{
  "n_layer": 9,
  "d_model": 256,
  "n_head": 4,
  "n_kv_head": 2,
  "head_dim": 64,
  "d_mlp": 704,
  "vocab_size": 4828,
  "activation": "swiglu",
  "norm": "rmsnorm",
  "norm_place": "pre",
  "norm_eps": 1e-05,
  "positions": "rope",
  "rope_base": 10000.0,
  "rope_fraction": 1.0,
  "qk_norm": false,
  "attn_scale": 0.125,
  "bias": "none",
  "tie_embeddings": false,
  "parallel_block": false,
  "init": "normal",
  "init_std_qkv": 0.0324,
  "init_std_o": 0.0,
  "init_std_up": 0.0324,
  "init_std_down": 0.0,
  "optimizer": "muon_variant",
  "lr": 0.0105,
  "lr_mult_o": 3.0,
  "beta1": 0.9,
  "lr_head": 0.00711,
  "grad_clip": 1.0,
  "warmup_steps": 200,
  "schedule": "wsd",
  "decay_fraction": 0.63,
  "decay_shape": "linear",
  "final_lr_fraction": 0.05,
  "batch_tokens": 32768,
  "seq_len": 512,
  "doc_mask": false,
  "train_tokens": 305000000,
  "steps": 9308,
  "dataset": "wikipedia_en"
}
Each number is 500 + 25 x the weight over its row's rms, rounded and kept within 0 to 999. Layers, rows and columns count from 0. Numbers have three digits each. The size before them is the row's rms in percent of the matrix's.

# gate: layer 5 MLP gate, 704x256, rms 0.126, rows 298-417, columns 64-95
# up: layer 5 MLP up, 704x256, rms 0.136, rows 298-417, columns 64-95
# down: layer 5 MLP down (transposed), 704x256, rms 0.0769, rows 298-417, columns 64-95
gate298 099:482487453494542453511506501521460525506472497464540486485474526480463499488468469470517476499482
up298 094:466477482489472512515523490502498526500510456481494504494493490471504528507514488565502537523526
down298 098:552490501497542525535460507500499474529507508533501491493537470492517483536501484529561486488480
gate299 094:516513479495511485528492449509448505515491474516507519429475481447507470520508491520557511486487
up299 088:522478504489480501524482516524481491508577505459487533529499480444524478531471504459505461479489
down299 096:485504484513455474505517504468469516496504490497524455516503540534457498455488479468514482528569
gate300 105:491487520484484539487437535470530508538483485557533535480484486495509493504506516494498482512541
up300 101:484506491483536551503535465525451470497529491572537488469523530489540499474457520507507540490528
down300 100:478474513423502490472494496482508494513509504513516500485523503531520496518477503473493543478529
gate301 101:489536476513546510538487484492541436442506510465480506495538469470523494486496504539524567487499
up301 107:488494497489445497469493502495488522499463527484499468510470516524529532508489541456521478538504
down301 106:542505509500538509505492565525519525462501481530558466502432478480483489559501468431519500492532
gate302 102:475509505497503461505500519463518457478486453459473482568513446468489488464484493515471523493507
up302 099:452478459491478508541487511477450523493542499473516492464512469535495530532495532456475480529495
down302 104:510521521498500494510517491476512460474507536500468553523540552494519497500491456517470463464502
gate303 096:461460539520505524479521505515526491491555473521498480476469513464485513478523508531504477538503
up303 097:538524494554483490560504512472523519433494543483535516504480520496503521497521477494481516543517
down303 102:495476485530484533527499471507501547470447496490587475464487492496518493498460488518524488534526
gate304 101:472464482519458514521531526500472481493528481488499483493535497485488543490492508523477520529516
up304 102:485509493489525551462506520512514521514489518517496498499490461513538496549506502528497467505466
down304 101:526508501516519501497459502531500497536518477523536521521484453540487490514497470478516479487532
gate305 098:510480530540499518508509507512527494485496515496503500488501512543463505506521510470516524487497
up305 094:479460523517437518529502488526477509530502522529485493511507522504511495499501519487476509488488
down305 102:510477520494481487492511474535453504450583525475522519496516497500542535486465466505512502522497
gate306 105:469489472496515500530559527536467536485512480530479500480534471496484508491494507511560494483472
up306 106:499516494495515532489484520505469508446469492526542519489482504492479490473504496503485505511561
down306 103:443489465518489535526485532505456524472500519506489476514513517525477461495502489513487475501517
gate307 100:489498522469503519512463485516504529546480453544509514474497484474482497503523476499489565513517
up307 106:521527510477479516552507510485506503489491493472494534520530539513557477524513493478488457495553
down307 106:499534463552490474504485502483476541504531464492503503495487488460528465445474510475486485471511
gate308 103:513497462518494503491484475499528547531457492501484467543479526487485497491488488530500527501508
up308 102:491488511531471487491483545472462479471492527500545461498441533472541493495479492494544505465527
down308 097:512491493533505509489502528484488514491534491497498508490490499505526464487531473527509523480548
gate309 096:470470496489477521515515499435495486501520522540487460469519463504489533486486498513492525468489
up309 098:465428519506517462545484520476503535486472500540497497476516500555513519512496453478492528487499
down309 096:479501525516478493515558529494527445497480505511505482455505512483520514440533494518446551492507
gate310 101:462516489489485529521535516496518479470511523506520523450550494475538529472483473488540477534526
up310 105:500511468497521506474526530523477527532506523528503470516474528513499489481488446456477501522498
down310 094:491474496506500484491457461448499506527523507487492480550454480506477482506524491503508523477473
gate311 100:468539499507503470478526534537510477474532505499486498519475494516496505471499507528498503476477
up311 100:522453490478495527510483477510475503511541530469490504470478504506456526477466536529503490482492
down311 102:510484507489557508576462519535456522508491540511492496501491485498477484497503497490526504443476
gate312 096:529484483502505525492542503513527486465514515492487498517466513511491514511494467521508513496515
up312 105:476505508474481518518481484526450517502500523510523546495535502487535517522528423492497509539501
down312 102:494544501490474530460492489537492496482496503486518546493495453517471500501529527510490491481497
gate313 096:470492494481531484458503475518485451509457461460522523518481525533513480513509511502497496492509
up313 092:511536518502489522487500443552471515504526501460492493492493513516482477513541472491479531506494
down313 098:525502491510489466465490516505487493509533462473548514483449501524511511502478518522480491449507
gate314 101:516506435483482448514496537487464507528493496493539507505492499462451492482494529470536519503503
up314 103:534552460475530518523533500510506502484500501540526514471501498483499512545503512490489493488552
down314 102:518526453487513473526500490519513529523501517494486466511447496489516484471506526492498511464494
gate315 096:539500502513512508485482497493529501528496504472478484484486475458524505530517551477492494477509
up315 094:506529482513486510503491544475485514499474479499504490493470542492538558556511533501500466534522
down315 102:466552478464487558511480512500524468494496499538492462490512468489492498474548470444480497459482
gate316 096:472453510534495485494515510502457537537482487497517487494481437474473475491473526484506439501515
up316 101:482459498515482490520472472511500475526487528502494531473487499485463524482455487524522508506490
down316 095:500501530493523473501512484498495506516509474503532542510545471511462516492497507494496484513481
gate317 082:526471490500532482522526520510471467490494522450494514505519474540524530476537521503480530480483
up317 090:538507527550493500476539463474497488502494506457465530507509530476496499482482477485477523436503
down317 094:506525525484522443540487515535479521487536522490510469493501456510515482553520504485501498501470
gate318 103:493506510505512474485527502511519532527508468500514524526472518482518516531527496516479526483461
up318 105:525550493502508502468460495498466520494496493451545495523477454529510483504525516536478539528478
down318 098:526491514486504522489476496524471507471564454499530481488501481522469473520489495494502528477514
gate319 105:514484533499523501567504491456471549483538465484481481502546493527486492543506490472506516478528
up319 107:485497486503524493452508559528478468488484514489476536489501523495489500475479561516484523500509
down319 103:456510483486526471474511501505480509509492482468488483492516515522508451483527453526494461507510
gate320 101:512456495447539512515521473476487476431520495488488478449531484484496508505482463468503533531477
up320 101:513543506521513499519489493447517513505540492504479499494453487488497542477489521504492531502497
down320 095:519508514532511484521486506515520461495446487505518511466543524516455511504493466480483496503460
gate321 103:497484520538482493503551506470479551504511507506508525502467519507502478456526498531490479482525
up321 103:492498521542500517511529525520465503481530497482487510457518528505498516468482522505515501495495
down321 100:467499475474562520500505512531501475462505519525478492495477531525531524515498519493522524494484
gate322 100:505475473536492525488517522523516504483499508522520507457493500463457516501488488510497518498466
up322 099:484508508488491524500507508545474527497512490528500515502441467476454470482480478485536508502456
down322 106:523490530508509514549507478515525528463512500508510516499431477525490462493509538530519496510496
gate323 103:504562475510541499503472481496472501490492502475522530461526495519483522493488528502452483460473
up323 103:488495516475532485536497491521551497480496498499511511449488519520492436533482496498526497480522
down323 098:531475517509505520486475518500519515499531528500517472501517489462484491482511486489524494504448
gate324 109:462522498507531515479498499506518494450464493472463472506495495508521527464494522472503510502524
up324 105:508476470499520491505506484451537484475467502517452508522548527473487486518506508495539513531468
down324 095:486447424475501504499511511535452509494541463464522489530505472529481505491506501493500517471473
gate325 102:519483487480450505529499495465488498494464448556486470520521509483534502461501513458492490504553
up325 102:497526503462479550474484497505537541524488545473500473510546453478505492500520478528564515464491
down325 101:553479530483502533516520483473537544515532534488467511537537485468460446502499506494498500509493
gate326 098:491478487523460496524517513473486521499505525528472487529525465491449518526483566512510556451517
up326 095:514508507514535540424541498538497538506496492515521500522476473511546496501527499552458483514473
down326 099:491502448477537509528511481443530499548488457483446486554532495521534488532503491512496515497531
gate327 106:469529547491508482513535519444540547474512513462480470524529505484457460463502514530509500528500
up327 097:529550500452518497526470502466467511487470470503522497494548529537466484506490480505459475498540
down327 096:435505546525518493512533542501516550488489483481524504473505509494507494539517487470538550523512
gate328 107:518493476488528474489489521477503487487487473503502541550490522525443479542441483531502517487502
up328 105:488483506477492471488527509441478465505520479544517472497500518461501515477489494462482474519523
down328 099:489501475528491482565538474512475451454504518505498531463540481485475497522495518531500473489535
gate329 097:505520468487463541461499529484478498545445494513469500476512494494492478499473534532511446520476
up329 094:470531474480479506466510523477444502494514509493480540509531457522523528481495505522492495525463
down329 102:500475491500538561493478515463525491480498519511444523449480505467455471511447502527539520548520
gate330 096:535476522469496517511512512508501502506532519511510503454507481442488470454495496523495483466509
up330 096:514460514486460473486480530497531513514532480492532469489617537524502429525502536476467520521555
down330 102:469551505538466499504500491498512472558466512511473494480499497470502492530482509522490533527501
gate331 098:517535528514499476471512528501500533463484504510471494546445517500536528511453533485504533492535
up331 098:531527500522516508472506520517478536526501490476498501493500480453491452542521510476525481499488
down331 091:502519524514544492509539538501501508480539479475491505493495534521500505500516502529531508490482
gate332 107:484486503529468492498524450481502529499545509510508483510470474494477452477500517513527511499566
up332 104:487432456499525482502504457522560463493477513476512527518529523490528521432492469504511515492491
down332 100:503483513511530494501527525525504502469557470517509503507483484454520506520507468524521536442540
gate333 102:520531490517520497485491504493498473498508499545517492555460467506493457504482514488524511492517
up333 106:514511516539497522494487536474544514495492524487518508497531466524511486507521487481486500511502
down333 100:492441505473458453461463490486472471455519526500465457484541484463523476456513510503457538499522
gate334 109:500494511504502499519479515510463461549487527494465508573513465505482497509503480519495495508473
up334 104:499512483503497475486499520498506526476454508464530550510526486468508554467527482497484480513526
down334 102:507487479536480466470496490524487512549481484495485506516503504511480503474535492533529503517518
gate335 100:529501545478488494481510559531527499502496501491469476491503501507518534489515489468486479521525
up335 095:519472475510485499487482482488471524527513455528532547499518493500480498548487516529494499527504
down335 092:493436482507477533510484531490518505490511512504496472487522469469500502518498487526531537525478
gate336 094:535502540538494484549486476490536451513484483505511524491459514521501515495481493477513485491505
up336 103:497495504504489501506457508522474503510462508539503500455484498505510475474518500539491504469438
down336 105:482502486503517488464527504522502459515534485472558531485525532491471532475461518504481469525492
gate337 100:493507515457510499510512508497484460509484465500494502482487449512492515521503476486525495463494
up337 096:533517526492486540494464480502488524466516503490506522487502479477490514518479531499464507491544
down337 093:552466507519500521537491525559542477474516552520524457508512476525482447512540515502534492491470
gate338 102:507518519498490477485492498438508489528510481473515537510503448486481515532486498498507513513491
up338 098:491521468496546521519499465491487547492505502491492492521488537508516501469433507541498476472437
down338 107:523492494494498499503525516494490509497478509456483476505506509490507479493490534480515498488490
gate339 106:530517527460489523520488514511481562492461506480548517526519483509479519504544462465482477484514
up339 113:495498499483509512509418477510515504523535477518515505493493488455510490480500503453511469509498
down339 105:454489546518490474545491446517511537493502502538513487478489439503473526527482465462480521472507
gate340 103:526491553520521496529469484477497491464477525469467498508514534469551520486495520513539510504532
up340 103:549463536520445500476507541504471492494495488495501493520484493484460470528478477510485494547501
down340 095:520485513493509468509496512450491496501461532524467494520506480440479518493493484458492494492490
gate341 089:490461493531498476517475551501516539516502482489508480547531492523498467466490473513516517475520
up341 085:477521493498461460500507523471453488510494497472506457495517466536525528512493514464508487525504
down341 102:505489495479459530484471483512432477502516472467508511524516479468480495525500501520505491529490
gate342 104:550504505519522503498482537506550520461515508480522529503486484461493455484556534521486525488481
up342 102:469480483536463455504516534507480526518495531486487473509537530535517467525533519525531522522520
down342 101:508482506470518527487500535478470498501482484486497500537481564486493486482477444506489523479463
gate343 100:539494483506491506532469525466515558552519531512478464534504499531453509503503466510426527491536
up343 093:534514541528487507514490485480457481474468516482439504528503460483514534493523485523514493512479
down343 107:479511541551473531538452551493492498555548529509488521491516489487522522476498512489510472487513
gate344 107:478489452526487474485553531503494520497488510521529500457530508465501490530495515487514469494492
up344 117:515500500520467500511466489470489510483542494532517453487521470508536527533555501486504487509456
down344 112:514469492489480505501505491465552522437489463492541508528514488511531487499500486497540506487498
gate345 102:542542523581486495519525493476481455463488485506493504466512504472497517492506514509541527492517
up345 105:554497494477505491502518482543528519485478499505512507456482526510492428493505547505532534420489
down345 104:482480530522491529521470550498538517534522526492536513522500449499490505503471510479512444487531
gate346 102:576459501482507500498472530480518495466459482514475505472510506550528517517503503511469530478512
up346 106:533493478557520483488489525543544489503516528501474516526472480493487508471524475522519466556453
down346 096:486531503524515509485460477489538473478510504503490490495469469532473540509519511502493522510492
gate347 096:488509484510502508501500503494466516513517509516490505462487494477451523518502491510490462493497
up347 098:498529519450526520500517477499517492496502499486492529487553489476509475442477461541502495550493
down347 096:517522491504534531480484464518518487493488494490523491493465476507524513502526508544498475514467
gate348 093:496476532478460467483470475498496488542494497481506506494468470522500489527504464513504478486500
up348 096:551547476513503506568498486511519533470456554518512509491549467469502471478487491504538534504520
down348 094:466497480461503537490459467492499510483473487492497467512529535508512490498497487462483522492502
gate349 098:467504498470493493536465517505499501489505492501489482516471516516544491468503505514528491519491
up349 098:445540522527473494497487457506508517470474460460536492472511517482453529567459515499485553487488
down349 108:500533513480517489464510468500529504522497480461531490477536518518454535543430460500473501474500
gate350 103:537532457511501489517479537511491527479486481512497538489479473472480474558482477497510524536485
up350 102:504495536502486475431484516511504525540483493499493458497514525455523507510544528478488547485484
down350 105:472538539501493483512545495531472477509526506530479488503535445495490488500507488497521521507513
gate351 093:519502477532533476500502494496532490489488499476459496499469512490532523494508504559522539563526
up351 103:485481521526449479500507522521495504503488512471504488488542476489506506491520522495496476476463
down351 101:513511498510458485531541506480501487498510514495516518520512469516548479505478462497501461483491
gate352 102:507490477484476520499471510495528530499514482507486479517557440521485445504475475484470486516492
up352 099:519533479496474490507490514455518489514446514536524529502519484492482440532463552494472522526487
down352 100:493486517505492458520525507495503483503519479504494515504504525491518527525487468552502532491491
gate353 092:509532515497550478505500512494520426522552508507499512526505504556470522478493532486486452534550
up353 087:504511497483489448499512507520471503458481482497486478528500529459480507497509512500493545473490
down353 088:514504538483511531519516510498480460501500534508498498498483489526521513452474470516457457478520
gate354 106:528472509550523517472496517496453501516501506534504478514489463519490506535523499495475482484525
up354 107:526502477475537542471517507511499527472504497520529444533510534540514498542531486501516474497504
down354 102:531495542521526502523498457512497526559525488511472476491449506529520498465547508502542479503503
gate355 104:494480493468484458539527504468511512475506524545472439488471505512484474533505506445510523498482
up355 108:479508511497463492506472494551473488545492518510481530501517489514521464509487493511493491497502
down355 096:529530530497476484510465458474484526494479455485489467460502538498505473540477476527492477479479
gate356 098:532472501523563497515480536495544530516522472479456484482464536492473544503494513525491475484536
up356 104:482481491491468466517505475552484484530465460459493501530494495483501454492471508492498536513516
down356 097:479484503520507511496505496491508470554494514482481497512480466467495547515463494480520548544533
gate357 097:484491518592532478551488503474494564523539490533488495470471488507454520501510482491508555530466
up357 092:504529469548443518455495494458463508520508499547477491547494563479506501516522484517460487519482
down357 092:487513525494512509489502510473452513460527507474482555527496544476487506518508541491482501457513
gate358 101:494513489527505501505504494517513530521528496529524494504483555533517524482485494485467462488480
up358 092:510475488508528484501504498485479483479508481497485481520507514466478507480485531498465472512451
down358 093:490526499552516456491521533503499517499514515460493451461514498553502508486503526521548467501559
gate359 105:483516479487527496472491504478527453453477479470512506555479478438532495515454515499564488453477
up359 109:475477524477550497469520529501499505485533487502494503506516498476531567490484473457531477442451
down359 102:523522486494518499479503488432530500505550506426504515528438491513506507511502490501497513436451
gate360 097:556549511519520539514518511492505495471493443521508454487486522512557493474463507501514483498499
up360 102:471454504458526482487446509481491434471529459491503489478528552563498445482510489518495510468500
down360 095:514537501480472523513541471511488487493467528472479516499501517497495478512478479488502530519504
gate361 097:526573505475521484502513483496519535531545526461518473537462496515482528489496509499517520452521
up361 103:474527498505506481478482510485487505462536502480494502502520524531508475443471534539525546510520
down361 097:493490497475475475478522487470501558507513486451483511466479486537468451489506534512511493569470
gate362 101:506514532503478461494534506515532499479504494543488511480568478476502495493570500496463484491494
up362 102:537494503497561525517488482467522509545491514518520501526475511463509499514508452509460466478477
down362 094:533500487475476489545488493488500492524513498498483493518474497472507505544525454534512489534488
gate363 100:493458478499537494509522508456471517540488505485475523520532503517556549517486501490528460514470
up363 096:500483509513501498487519495476549489520427452501526491489499501457462536524504510531482519444476
down363 103:476546538529517514494548473475553476531512453447472459487503506447479497509470495498504512491500
gate364 105:533483457481494464487513525479495524513526486464510545504491457490506529513529509520502469471482
up364 103:521502509479525545508503507471464526500478526539516549499484521527474503503518508501495500528496
down364 109:537518548466478484495498498494495492468509513472521484493513474519461521495473478463518539456448
gate365 091:542493462511524525518488481499546484503484463496497508514518525539474488500506553504479520530518
up365 093:549498507456471521495499481502485482500509499523509480477478494488493538550500520520449530492492
down365 090:508531503511505504560447490474544555508534530516482544501537481514508504480484496455509515505483
gate366 104:479491461451484492462518530503523459505507485522496499559470520466511469484480513455483531487486
up366 108:503515544441458493504508474533475500501410496502559478542529527499466492511459542509520511507507
down366 102:503502474505515522505533482493472525494521514512523480506493522524489499488472479537485502501544
gate367 108:514492547510529502501513545492546522497502502519526498510514498502472492502498461522471499491516
up367 106:448511504485449493469496526536451510493530508483456496491509517507500534558486513488492484527531
down367 099:458498489521504473502506566513554502513488550508511511538473511503514509506472489519516552518476
gate368 093:514513480503510484480494515551461507515471466485557430502490477528504492504485501471492504479481
up368 089:491484503489515528545503458573479506501495460511524535509523508492512530442494472444473521495518
down368 090:505493561475532502516524508482518522499473456486484475513487509477489503503523505486474484476453
gate369 096:487499475483579547515504511489460524493460504487494510502480525494482528508445518486496446537474
up369 096:559534508512508492549507478498541503532489480479467524500520537480509475511496509502527502497481
down369 092:467524474500514506464500493488519462470485493485474449477516510492533558514518523483470498488470
gate370 096:488525550513505487531459488522535483530488505497513499478471498502518526522506466508492545490511
up370 096:535492512470502494510519547468452443498458494514478514492507536510527488455470524473523531454445
down370 097:518537503485532507472481484496530493514519492466493535503472514484494481509498480495475479482498
gate371 098:451493481492549521493505527535479492531520504480519483493519517456521526521565514509522517528507
up371 095:505512471488531510505495532482528510487474492498517485538510509521528491512472512470520497506521
down371 096:495535512540520478524535467494490535496485490491476480510468496502476488433505490491512520477481
gate372 097:524514465495498497503467550522527536473516521514496479507479478465500501503514507473523470498489
up372 096:495486539528479530497492480491461484459503510508546467503512491531507495545457486490507485521492
down372 095:466497496483463532507475510508472516492483485485477430529515504453502488503511544510508498512503
gate373 094:476485508525544470507525547511516511485472478516496506525505483491519537510499520522493470506486
up373 095:519479502506496459510504522511533443510477456516503438512489526487504490537526507483513467509463
down373 100:468528500474485550484468553519537506503478563487483564493502471499495490494477466501504537475455
gate374 090:543487499499471486476524502493463499537477477517563512508523500523457544500486464462526516497479
up374 084:532499507511529493467459508526473526513452478493478510480531514541490517503514469478527518515487
down374 090:441501521512495483492538533484496518508468521498507450513508493531488492509498542538465518518471
gate375 100:542519529503546495490511512491528502490515546551527490488472546503489472527535466542491518478537
up375 097:502448534494494516489467506485487551476511503531530505507507496461522465458571519463497532477507
down375 088:524495465497471496497470492496509490454484506466461490521471515531515498512524453486531488499517
gate376 096:490439495531523486481510537552524538484522488495456479477523545499479552530494468458515517505486
up376 092:507522480468500485479500494476499500520471486486499494469484456489476491487472486534483543483520
down376 101:530484492533514479483488494496496510508477482491508498534533481503500544517464554493525443503501
gate377 098:522485466456501471498503537511503519477525518476519503500510484421480480495504540512536469485534
up377 105:522520518536466461531526506523525522521566469534435496508524451497472511527533458510527510494475
down377 104:478518488468528472471471497488516534523521514480470516535507502506508531532456489457486516531455
gate378 110:476539502469488491483556514510458494496508488486483519502517457460513499510482515504504568496530
up378 111:514492508485494507493467490510443491507522533496470546493507473487471488487478532514502477501501
down378 101:487522486483491499477527455543461477466533507511485511493482492495507487495462494536492507487547
gate379 094:474505544507523493460545453538499487515502497512482513466495505478474487503502474514504512472480
up379 100:489496515517500547477515500505482493514515490514466499498477486519543532515519499492490491526425
down379 130:512524495510523420509515483520505496530562502481478507510544523459461499500540479512491497499479
gate380 098:503497503510509436470461491497497507486529513510506521525514493498516463524509467498498484502469
up380 097:505512515472494481499498569496563545513491470556509488460526501456515509453513496495530546497533
down380 098:477477473553489459489553504515471539513515543472503484467479454478498506437496456508500472479562
gate381 103:509477487491524470451526526486512509494483482509518493449533454509502528485528536521487501513496
up381 109:488497484524474506482489498530545428520488518495488492486506495484549520516491479484473504537486
down381 096:504507500475518497510471542491460483477529523519469516470509523530513519478522515517458488525490
gate382 106:502501493499514487512477531512501475521471485499497492497455520525483510512454487511488466573466
up382 101:510529519512511518469477472496458529501518497539504479497518509497495491483496506479466496497479
down382 099:515484561516497461462512495471495435465488462489494485532514523514506548526474475462510531455516
gate383 105:487457511477463495483538496526509510536543481531494495489466514506506478502490517510479531483468
up383 100:532507530524560502506482511471494555479477512477477482457539480522486530482500536499499476452528
down383 098:513507514485534513529553511498535489492504511508528536479464493463498510505480514502465538477478
gate384 101:513500487466506513506487489450507514497471536480487486467526472490517499489480480483510518510453
up384 111:538505508517514498514538508460496497495509536532502490502524475493541509489450496493523468527474
down384 119:470517471483435493476461471497516448478514517528474492470518481524527549452519525500514513512478
gate385 105:473494476557516465536493514480487523539530534513498536511513471494532487497495480481473493507490
up385 111:508525500480446511451521522472526527505494517526499529530526474499493469527496501465546488438472
down385 105:485514489503506473521474480535560512531504487501496472536514516531528521536466504508530533474490
gate386 093:514554489476552463515480436537498511489483530519509500475488480471460433454523493476475525464556
up386 090:505504495479479507515529454516475508479477510510503522507487487493501486525544489490491519477487
down386 104:521485501482553448473473481499497468456481477513526494466507511483494499508529537512478523508526
gate387 098:471499482526569470519465523494519549523470503474528470519505516470525496510497467535512470530483
up387 095:502490528517524512515491474488464482438455504492506513488507475459463501536492442509494493487473
down387 089:472466491509509490541474521528527498455545499496463511483507485516478473507511511508445503489545
gate388 096:554524505506493515440521507528497456513481521444483529524501509506514439506462486550513472496548
up388 094:482519526520471487521503538502508502529523476497489511484516506498450508519498477536440521478457
down388 097:501484493512489497506506504517465467427493483494477507456501460490496459474470446507501495516469
gate389 100:483493490488503504480499527553484476495461459541506530482477517541520492517462498483500482490490
up389 104:496533508522542513507524492455509526533511515526492523454503539483528455491500508499501526509534
down389 104:499505515493484487516500518482473493544518559532543487520513457501523518524530493522481466493507
gate390 101:488497525487543496447516485483505521499494489533524553501528458466542511496505504491518523476538
up390 100:500495504477552509493514499532507514522487514507542479495508466517483522519493488520506446492511
down390 091:516501514460535490495511481488501522462524499481510502507519528472487544524548458534486455497470
gate391 105:508495526498479480514497510480477486491461491503519565457433477533478458499531507536476514458514
up391 098:522515545507469517529502516482509481514491511498472513581514516488501532477518500536513495494498
down391 110:535472508493506484470498480470478525510532487519525503491540477493495505495469469499508506510472
gate392 095:541494466518538463475521452487504498520496448474485534513516507503470498514515499525511462475470
up392 087:498464489521491481495503492517503502521491478502472493472481530469542515491511478502509477466486
down392 095:497548496510513468495508493506491516493548542479510472515498489529494476524507481537493507582538
gate393 103:487473517499485501508539520515531515503503538512494519566507523479528514473492508552491540487515
up393 103:512494549504504488472462493515478517497506496538540514549533525489490469537482530502517485511466
down393 099:471534523493498478421479480541491482519483532539496519569524512516507455461501510509534445559527
gate394 094:483522506540504480492512525483524494552471484530528530496529492485492484458480555541502482519439
up394 088:519496464494532504515510502466507546525523514517471480474494503535505499447502476545503481496499
down394 092:496501472477547495483471527534504482475483557452519510523494488477488527489528520499459507524518
gate395 106:461470464461473527486500521510486503507468506494504506505505503470471503472497512542526487496517
up395 104:480513507503493503507487539481545460512495522515474433541530477497511457497499501520522549528458
down395 098:492463499481467505452526486515489495520520491499472479475484507525458483506481520486507461522513
gate396 095:485502561498492527487506479505503540529510529476495514537532491508533482537518470522546479496535
up396 095:474446515487491481473484450486505473506498508512466480530508480466552457503510497499503477487494
down396 095:481502490511445519516511522530537515458529519519557511485445535508521509524502504503426528492514
gate397 104:473528478472485492487510507452496512495480554496521464490483477545536461489517496485518516489490
up397 105:495491518499487515526537475507512464570498509489487493486508483507506512517493489466514500502492
down397 096:514506491524514471480494487477434511494531466509465473516543483533469457512506496477462481492519
gate398 101:532493526532488468541497496492491500486509474475514533468508498512473485520505482513511445441444
up398 098:565505538527533539519485513451494504533474488510491517524483516492498522496508522471439485480488
down398 093:497511506476502487428487507516520508518491508512492453471487488505530438518488506496478490462462
gate399 098:478546495465498461489513504525461479524483478480462504472504473510507439527524512531531480495517
up399 093:513468473495469525521500515479506474473505514508549534527485490497529519506529520438536491506526
down399 104:516501524497482509482496507498486489490515454484521467475525527488532511483468462491432490496480
gate400 095:500515478513495470478479499495512457493539530521541468483498484478533507505433511527507526528532
up400 109:482475470446462457522496525491515474482506490453508495507512466472472492502546552496504525501513
down400 106:475487479500489448531481481508507502443477510515485487475515497473470525490439505480488508495519
gate401 101:502490479513499430506481476475509494467517527477511509552508504492525516471470437485485492491527
up401 108:480500490510548500508531480524496532499454507521481492502503541518496499545479525539476530462549
down401 113:487489543468520529516502500457512501530472514523512515502484501522491519536546452500462501490523
gate402 107:510461487471473464464525555503479508492508474458498469536524529496509502519476511465533507533509
up402 109:483439484462464464490504511514477513511533465521513475476516468529520511473501511520520496493517
down402 123:494479476469537487506539530544524531531505518496489446480539506508526490529498518493495483515487
gate403 095:507488508538491476462481506514504494555505452518447515461472484457521519497502441499477473461502
up403 097:555517467458482509504492491468512524559472521487511532510505465491483484514499489522504464518547
down403 092:520575500522488447518507527514525483486492476477473520501526537510473495547488557505482528509516
gate404 092:517525531452492518500509485496525500527503503493480533467493494525472490493459466511475447494484
up404 091:523497522506479493482478470483525564502503520546497485451497515473475489515465488476515486492527
down404 098:527504511492484514495545506517527524491438453515520483522456513535535520491481526516497498470509
gate405 103:509492479516548521514466553498484491488512485524461513527521511490481522490523472536468521474545
up405 107:457509460479493479475458482506502505490464513496488496491502528497476449532486493504481550460518
down405 099:488546506493485524490514522483460512490486516505519479476526472501523445504511526503543510431511
gate406 105:554536489506500513473508496502499502462533452484503498446467494501504524488467523496518495503507
up406 101:495478493518475519498534520485499484499524482474477491501502495498449466513481535478519496467541
down406 099:481546466526469518510466506532511533520528508497507495527464494520526506509482453511499481479488
gate407 097:508502499514503513441491529519491517476443518480486512513499479483495517510543528520526482504478
up407 101:482521485505497514475450489482462485501514502491503474520484490533524522501494493535508503480530
down407 096:543521493498493525481498515510511473511539490492536502478513496487512556524491512499506491488512
gate408 095:510512445539488474483536518485484490484436489503546499507472512446495534544524470480485555515478
up408 096:510534502490503512509557523479507487555504509521516450482492473484528506500499551486474510504508
down408 101:493498518524488476546458503537528502532492503514490519484505498486511503476468504523537490458468
gate409 093:465490491492548500493514498504525491507522507490469456485504506498524507480488488530488520515541
up409 091:489516486524479467541491512509468505499511468427497504495533471527511522486463493513519471479487
down409 099:513524450463477478499476475500442534514504503539508473501496471514514469469500463529490474520517
gate410 106:546512509487466486500525487474509509531515491501531481499488533518491479522511498505516469500490
up410 108:508495501513495499472523497486470544526475471484487502484501514525453470517444519518497491494441
down410 107:477519450471486460545519497460498479503486526514493513517520529508531492475480531531508478493466
gate411 102:531461508517493533505473485467515508455455460465486500491478463492517476493468497518484499524531
up411 097:508484460500524501510541498464533547523476505519487520483535482506459483519472540491476475532551
down411 099:456507512498524512530530543500494537518485484480507529479498492463519511491511453515540508480449
gate412 105:518537498512505491533479489535493520489475547516492471496509498511525503492461496509503472452523
up412 101:461503499501494487465504520463460462540497486535462487491471516507530478487500521497506528532474
down412 103:485480513515513486548552527490480522515456467527495511497473507502512510495511478491516515489488
gate413 088:475471504496451466527514520478503531477526481503473511559455490509542548504524484520501532503495
up413 097:509494524494532507482543482490505556481514508500514498536501492507497484449521514479507475471503
down413 098:516491483509525466506504485533523541507535478452513471526462522526511513527486484469518449535481
gate414 096:459503470488506475508496504509526496483524483505517487506507485522470485478495496496509506509513
up414 101:503484461557523472539513505530421488503476535493490462475495502515530516473517510499471495486506
down414 101:491488490540462500486519541484491513442537485497498461473455523531491512474491517495527499544539
gate415 089:490502544469515536515495536536493508555474513510489497539478484469491460492528519509557535490469
up415 098:478536481496518521487495491500474502501485517499483496477555466476484516514425500495470532482538
down415 098:505506524506536485501493508490510502523505516560495513504495506525470483498516501515508513506480
gate416 098:499527455486464518477500495527487479477545490458556473479496488502523489504493461527514493451479
up416 101:470544519471475485523524520495559490486489499484506485494497498485538496490508514506518487468542
down416 100:495447499520463494519542493439564470498485522489525506476469488502509473442484519491507539523498
gate417 097:520467507476483445547495481542504535477533482495535526493492508509503496511515506501487536494505
up417 097:459518507515538487528519455555537494523464526486453489514448484498494499533502453506519504505505
down417 110:496500476477485545539479515536514547555550505511505533518511521528493493476489505501541483480499